Each number is 500 + 25 x the weight over its row's rms, rounded and kept within 0 to 999. Layers, rows and columns count from 0. Numbers have three digits each. The size before them is the row's rms in percent of the matrix's.

# gate: layer 8 MLP gate, 512x192, rms 0.176, rows 140-170, columns 64-127
# up: layer 8 MLP up, 512x192, rms 0.184, rows 140-170, columns 64-127
# down: layer 8 MLP down (transposed), 512x192, rms 0.173, rows 140-170, columns 64-127
gate140 105:478503468546486533525467495508472493523510462529510503472522533488523466506524521505530539487506459499497489497505512523485437471489438483510516543499476550479503490541500500502436579493516510
up140 100:478517488512487499443524463530489551495521501515482475496481511490459514489502530521490506503489487513496496485460523508526520527494460499503472471485498524546506532452473449496500446486508537
down140 106:499475508464500481476536502482502499450474506470502504502483488540489542497489480524468531503450486493523477474533470502546517498586509518541473436486514500546498520485501498523458493509444547
gate141 097:507487494530543476503480533532469466536468466482514482480479487535526489510473526482545473472517521523522523518491508524534456555491486487471515476513508470498557516515508530462484513487500532
up141 098:498477512464472505508545508486515447515509497483508507456499502473506534523479516474496524489494463494499516514525489520498532454489482530508519473487500503489495521473491502548507527472469501
down141 102:541519515528512484496500503508501456515466502514491540479519525460549542541466481513500499533478513542509515509471480442510531496496504514471474463517454492489509507500508494468493495509499524
gate142 106:500546481533512501524482518520462517483515500507488506534489534548497510511520442506499458509557494511463473512489485499535519523506487499490500507503453514517528543496520514493506471506492524
up142 103:494515508493482534505488436478523508514541517547507529561528508553480525500531484525500510526511533515446494531487431485501502546447483533510516494442477510497520505456510506518501537484486494
down142 099:520507513486524468520478482492478502518489493444535494470531529482441499517579555492511482517442525482491501515506492514536446496500529464498517539480540479517497505464462518509493497501547467
gate143 088:489495501512495502499481522515527496492499512534481513534505472513505485481521507540470513463502518481521519473492510501491525504501506473443480488471458456522469518522491490451505474536464499
up143 093:478502486522510527486561445528515488511473512534497494481470491488515532522529482528502496493520484471494491507517498494556504439456505481479478511482465499510534438494501467543501501527503507
down143 096:472495515492477488485507513501499480531479524510458495478487492531521496519488448485513502496498473483488517493498543525465506512530513489533535445466509522500541540498458531479497514554497457
gate144 109:446497500530523487509494496506459545460475474496487484462489496469534512491526511479510536537502486471478478482529439503469539507531528477491535473509522484553471498478521469472482490507424505
up144 103:554481513496516478493539502450530508502518492472486484471550518501534539471444462494470499499501537529554499526491506442513492490518490515488484493506458525510503497550471499486461493507555490
down144 098:472447511531500482517496490506452537466509525491451521486494494501510492524491500498507507523473508469474549467511485510505471496477534457487496519462469506518471491479510513486518542512529498
gate145 099:469488464453483520478531466447458434526507516466508461526493492472463495539477476507505532499483506446476489502487522509534520501462461509501506458507469492482491527494522512516501518480497509
up145 108:499522509526481523502480509496508502497501501482514472491522482494509470561468522447456509526501466515478510497487458472463520466487532475488544483515464487480487457511504487526498487559486490
down145 108:487491531471490520523477505493523501498488517490484484479506545505493461540512543472455488479468525476451474515522470530506489474502549515546485534499491470517467491491534440513470478513507487
gate146 098:494514491527498488471491489504497491522509520517483502499488515498450485506485493504546569530486499516486492550546522499528481476474514497530494466503500503513501531509521566502512445478452439
up146 095:476477494496551486507517498477481484506494482463506491497488466530499467510525505493486474442518489480486507526458473498497556509523515528511483554471466500494495474450467469516484514476521517
down146 103:556491509477495505514535521500481464512474550503506544461553484517530474477520480489443507480466516504525536469485518500529494484464472538510519503475476511505448497459522501511505485496486529
gate147 100:496510463466506477454451489461496509501488464526453462502526491521498497520462526518468526491462491532513496521501480496506474483510509521533487496503493515542487498542478537510476503475505491
up147 113:526520536469511516474507485503460490488490494467516442504455488524521486485454480477531530470488516456481521478502469484503479438485494472477471546534480484511457515502487478538427500555462505
down147 105:486465523502448510496473531463488447507495500519503542533511494503493505547542526486487506505507506475504513539493538470465535538486527518495498488499525494565531507452525485505502542494521534
gate148 088:521542519505490469486489549500525496531509511496482484511499449535530508491501531496513504498523533498539490505496544541517517506509508555498498483474509483539484461488498527473474520494492517
up148 086:512498495526493470479498492469480479564525474536507530504508542569517535471527518505481486509498490467467520535547473518506505504533502518538513528529508515515523483536517490458510491467515461
down148 095:452492493506497518521515505504482490499546506532496499501488552542491480507519474507529511454486517492512489484501522525498515508500541539527498486481508532475556480464487521525500479519483504
gate149 094:549482537484463501460553508504501547533524481521471527479524474515518490516484525533507467469542456529481501476470538509525510510524484485514501504468481472512501529502448501478504501478461504
up149 092:500480478500520501491471478473502511518511492529498517539487519497511555536534493525511511487434549511525496480495512528547498469504526518520482496502510480465530526472527499520477469503439481
down149 094:521494525498534517503484497553445518522492512464445528525540490467486512497500492541506518478510533513493493540496445509494502520439488482513503478497495539493469508439552489516481491477542529
gate150 087:504507556541545480478539488429490497519511541493497533483493499512486501492504504550502506492523508519492515510508515508512500463505506522530468488493486521519524465559493489545466504497521510
up150 086:493523514550481476511501539513492493495470501530524532431512469474509485517501515481489514437485519499508544472484520511491513476508520502509499507505514499544524509475525511563486531544507513
down150 093:506488484494528494513489478504497506513507484498504489532482509450504534486511539481480486505479501509510499556452509526498453519465532508493478513491520538440515492525490520466495524491526512
gate151 095:451513509527510521457501492479491493479474470531537484465497528452517500488501512495490502511485479550474500502478525490511490470503459512492515516519505540602511511476493510491462532515499518
up151 090:488502507472510510460495522486509511523438532507511538493508519488502529515474504477452484459502500558481482480553484519525463475487462503543477490489503515526500514509468520520490476505522468
down151 096:532461544443511482482492467536525502497537501466505473522513531475486522518532488534527471502531487539523501498481506495517493488458481461487476510520523556522534535512481470496529477533471503
gate152 093:499537484479505506491523496513523523513517492496490485510429518490482517473483469524488494548495514483520487506467511528557518456519459438469506498512494532505475482485488506532494514454499483
up152 097:453495529536489516491491490522547503510517521489516498485530492526478539460518533537476464550456486523489522526479485492484506484529491450512525477504549484485475433500545494516487545540513492
down152 100:495529520465510534506496532494517491520511544500516494534453571504495532533532507539513490522514504516468511515511500501489505473509498467500495461505492558501474480467473487501474516515507469
gate153 110:497508482489538518546460509521514478522516472476529461468503511449497497533466510519428494487468514486552487515498490533531514530492519532503528447524522512479466474489489512464497521480458488
up153 113:468484487517500480511512513493509536513433471513503521528498512529521481509453484471474487492512478478475522483458547459428495487512510488483505518485458467548550467536524454489521491541482484
down153 099:510496522472494475509501513478502464513551500500487477479482502469494518504497475516435491501492510506498520493516507480582519474505509476466487517498533502495513531465525477491508506483521500
gate154 097:503542515509540460512503500483482486484547522518529474520493483530532525500489435490512509515501490553479498490495488494492520473529501515485503467483531509533483505509516487514494513479449472
up154 095:478529519532526489506475493464520465491479552479522520494506474516507506471445448524533560519491487509483492520492502506479532490546484481483501503529514500553500489499499468522491496493464486
down154 105:498508518529494480467510441438477511506512496518493526487496529487476527491486484558516512473461459533498488504496504508529532494492521540502505451499539506506526509524518486461490443504508499
gate155 104:500495495520487468563499532514482441510504497541565495503514541520487486499520425505541510479458515482476536551475524518535488501502481525477496492533515513511476452458462508462491518479530511
up155 102:517501462485490523494519524509470506519518466509498471525485535500512510535502470484489507493529481477494518489524484482490516472495481538530526484484480553522514488449516496504481509502490499
down155 101:469474462514461506497510532520453502465506479519479480497499540473517467481518479511496498451498493537481490493511487546460504463504477450491463469513486448466474477533494454469485483496497495
gate156 101:468499494505497478468494469527529526474492509531533514511486500518512532477480466463517501479490495549473504470500508493512474428494501513489498492551525530499460512452499533500508478465475523
up156 110:514503481537545484497486488547493493468508531479502546483464510480491522518479536498466491465481493488499490492508512523513502454533513507527492504472505488465532509523541486510470526515490502
down156 101:507517506484540510527462456507478463449524516497494481508475464468451518521522518512508509505537513473486493515498507497507516476479493513520488480506454487527527523507490519523525484539472498
gate157 105:539475465488532521525463514471498478504523517486486516515528491478511507495459485544540473528484454476481544531494460532501522515502539521445504486505525497491506494496500515478474499494513497
up157 101:476489499497534523537502504518538502502515529510444509553478464459505504489452456488485502504471505501498501511479518487527513466530516519460473528514506489513521519482493507488502518476465522
down157 102:501500514479482450563558543488530563499504484512491476475535491510503510508517490488502470495494504492545494543489507496491521478456520465508433506520527499501504549500508484487532455486509541
gate158 094:466491509495524530487489502492506494529519476503507512533532491498480500513486540482514469497540492513514507487513451477516524504542501486479507563514448504474485490493480515501516469503514482
up158 102:474542505488520484495500536454463456496531471481525484545491493508475490479464543458479510522503466524500537497500486494502506524436467452516510492507524477540511480459473482477529483519540527
down158 104:500452510538517521474496473480502551477508475457519531528500501451522474515460528475478485519473500565516512484514482517431518515488545542482464502550521489515483490477464525544471483476518489
gate159 110:517484499476504510513502471490471482480547484493525486507483514443495499480478488472508432511491501527486474504455510470507522444532505508491504503514511490521513499513470488484538483455501472
up159 107:524481461496474482509469503515506544479487517494498514521477507430494492489507515493472469485473530511486453506487533526491517478505460527520523520531488479513475502478479521446457528465494540
down159 102:499509523506495485502467518519510518523512533504501526505496502503497456492511513507471487482463481449450508474495505555483484519494501489466501559517524486525527479516503486494435550516486487
gate160 095:504522486476532460512497533530526519535518488480541499511526506481524481482461519483469511525482464488507531540492522477503520465472489494478528509533505499554522467505487539511488506495542494
up160 081:483498528495500535485490469496471471480481574544490525494484452500514472516515504509490524485535515505521488498506503493512511578532505498535495453469502488461483542520483490471503499536490514
down160 099:506545495477520460480477464477447501497430482517512505525468493457513505470514524506523495505532496525485536518498520460523471502489537525492523497491485461569530511481454536478491473467495480
gate161 103:500473513508514532524461474492485511463506493477516496498497492506528492448506546473483507501529458552502497499519512526491524499528521499488505508454523444540513522487472537513511490544489502
up161 104:480496496472501469478482510509516550498461501521484529486503511522554494505498477528569477496498509512525498495516449519541516476503457529502516474510516518488498516505517464528506582493493541
down161 101:495467480520461499531514492498549498540507469522486461509497506477478482490513497520403496472522504480523497507481496529477520513503481506494491481562495465485543477469471468509484511533500521
gate162 097:486461527482489504498438480493482494462522508486505517502488515491506513519543522530456529497489494457505490533519549478509519511465496473489528482501488502500496500495493534449528468520527526
up162 099:490477524477466450523526465531508523515518545546489486465479466500501476495517466526532483515504531497491503462483461514491522502459503489509464548445515532479461498496463495526464471528447491
down162 104:505464506483473483564502479501510509506453497483498508468493495488511494480503517501508547493500487499502451479520463504508486520485477476531466496464520525494498503503491555476493550468479500
gate163 090:511535495503516462520532540505520532515523499502519459537494505477543510493487481468495469504454526497490470487472479459517515495541471493434510494492491483512488512497496508505533475496516541
up163 091:515488530463506498484544479504517499491535525492545502494488477507496515497551488509547507510530498517520533519521492485504518466513534453500541475490497544477478512529546520486503507469470512
down163 098:471477490418485506515502486513481495506486504501548483462545497492488564495501496443547480451509460545465515521471489504429448486545503485507463508511487501487494511491506536479496504474529491
gate164 095:579512509521500516527521495511496456492490516494531517497535478500492447536492549454507494507499456497491489505519513476507474502481505540467497472542541478483499516497470493534535446546507510
up164 100:495478506465448493552495545534522468509509542477552511532484485525491464484488437505515473480501521526488549537473494498504512464517503492499502535479505518477550542499513520514527509494521475
down164 100:486477479535486530482487504493501520506494505507459494519489511495474580476498467496573517500492505506506509474487513505503485517542506470489519494421506458545459484537492476476479497476497432
gate165 097:566506463481495525498517509459489482500514497464506448469503486476505472498527499500489507488501461471454542491532519453523458478521462524453505492531544504503517509515452498504528465492530484
up165 105:497547476530482490522505514495488543507501462528502508542544535532519532459532498493484527509501490498503457472463516461508497522519525501501469506490508537487521516513476499488467473489495537
down165 107:484505512483472509511505476488499498476514507443520538536510509514489489479462495471468485521489510540514520538485455479489526522570507504524520505487523479492490530431472439478497492505454473
gate166 103:434531534545513521489525485523508510503497534517529535501496472466470481497451492507521531501521453523543524491513500511498530454488533490478481504480519507478473493519518498496457492483510523
up166 097:515486530507511452522469479512543496466531462493526502483483486504484478494523469508481515504491499484520485494500530464479460506497502525554425496446495533531482503480484522488491491497528468
down166 099:514492503463504521511501478482512455491495464475499497482486523453494526476532486527474528525480490483438526494523496502481506501493486480498520483531468510498497516456496466498490484533515492
gate167 105:529495484510457457475488488526527495504518481523498521487493478491537525500477531456503506489524537445445501477477508433510527514494505509503538497471490493515477492507501490487501496504468498
up167 101:489498546489475493477482465524492524538528508494471518492482465447514523470480443526552500467511452500499541483580486496518486474513490514519502491496477539476471450452502482493494534532479494
down167 103:503513516484495508485514500532497469462527490486521550450525506536459502524490516493489512485471492465487481490502487474589481514519514528556474471467472509508507511552503522485493534462511494
gate168 101:505506537504516500484454517513514484540506475512537478509485473565491487531487489489543522472506489494470515468479497484570498475510471539491517499530483528536516512499490519483517497490507512
up168 100:512544452518510497458462497532465507495480480506509503517483459512497488508529514524470496564480499488504522485460442543493481520495511534523527515498486511495507521487501497499476540475486485
down168 099:496478537506470509508522514517515512502529520566496484501472498538478473532503475485498507513473519458480493512525503504462544519510478527515555493470507518503492543492529523499509505452509519
gate169 105:500461525544501498521539498468486507504484513497449528507551482506496479481498486475456528508502499511530535541501521520501474481476464458505452507549472459497513486507500517491505565467500487
up169 110:449504488488506525539502458474527509515511522523518544529472555513512527498489457541505538504474527467490509472516496467465484492500538504502477495504515524513472466497500464517484499490501493
down169 094:506490498488521504520500479507515519498526515508515505484490490496518488493521566475541465461453454523470472521518504513507519479497543490475501469507544523494490453515519558494538490540520487
gate170 101:512503460487489500577509495530510523499520486518541507445498485516472471504475509487522504499481519449501514517533492562514513498532470493507519511526512460488542511510534502532479505524473501
up170 097:494520498437478497508524501478518501510494469524482506511511513500499546472503511499517525497479518550528507512510546512520534474511448529491494493492442497456511512471484503516476524479486480
down170 094:520504502489495500496459532537465466481502494496524500497455466483515477511489514512535483492509493519494524529456494510486515498493525538482491508536514470484514505501486492504465530475513525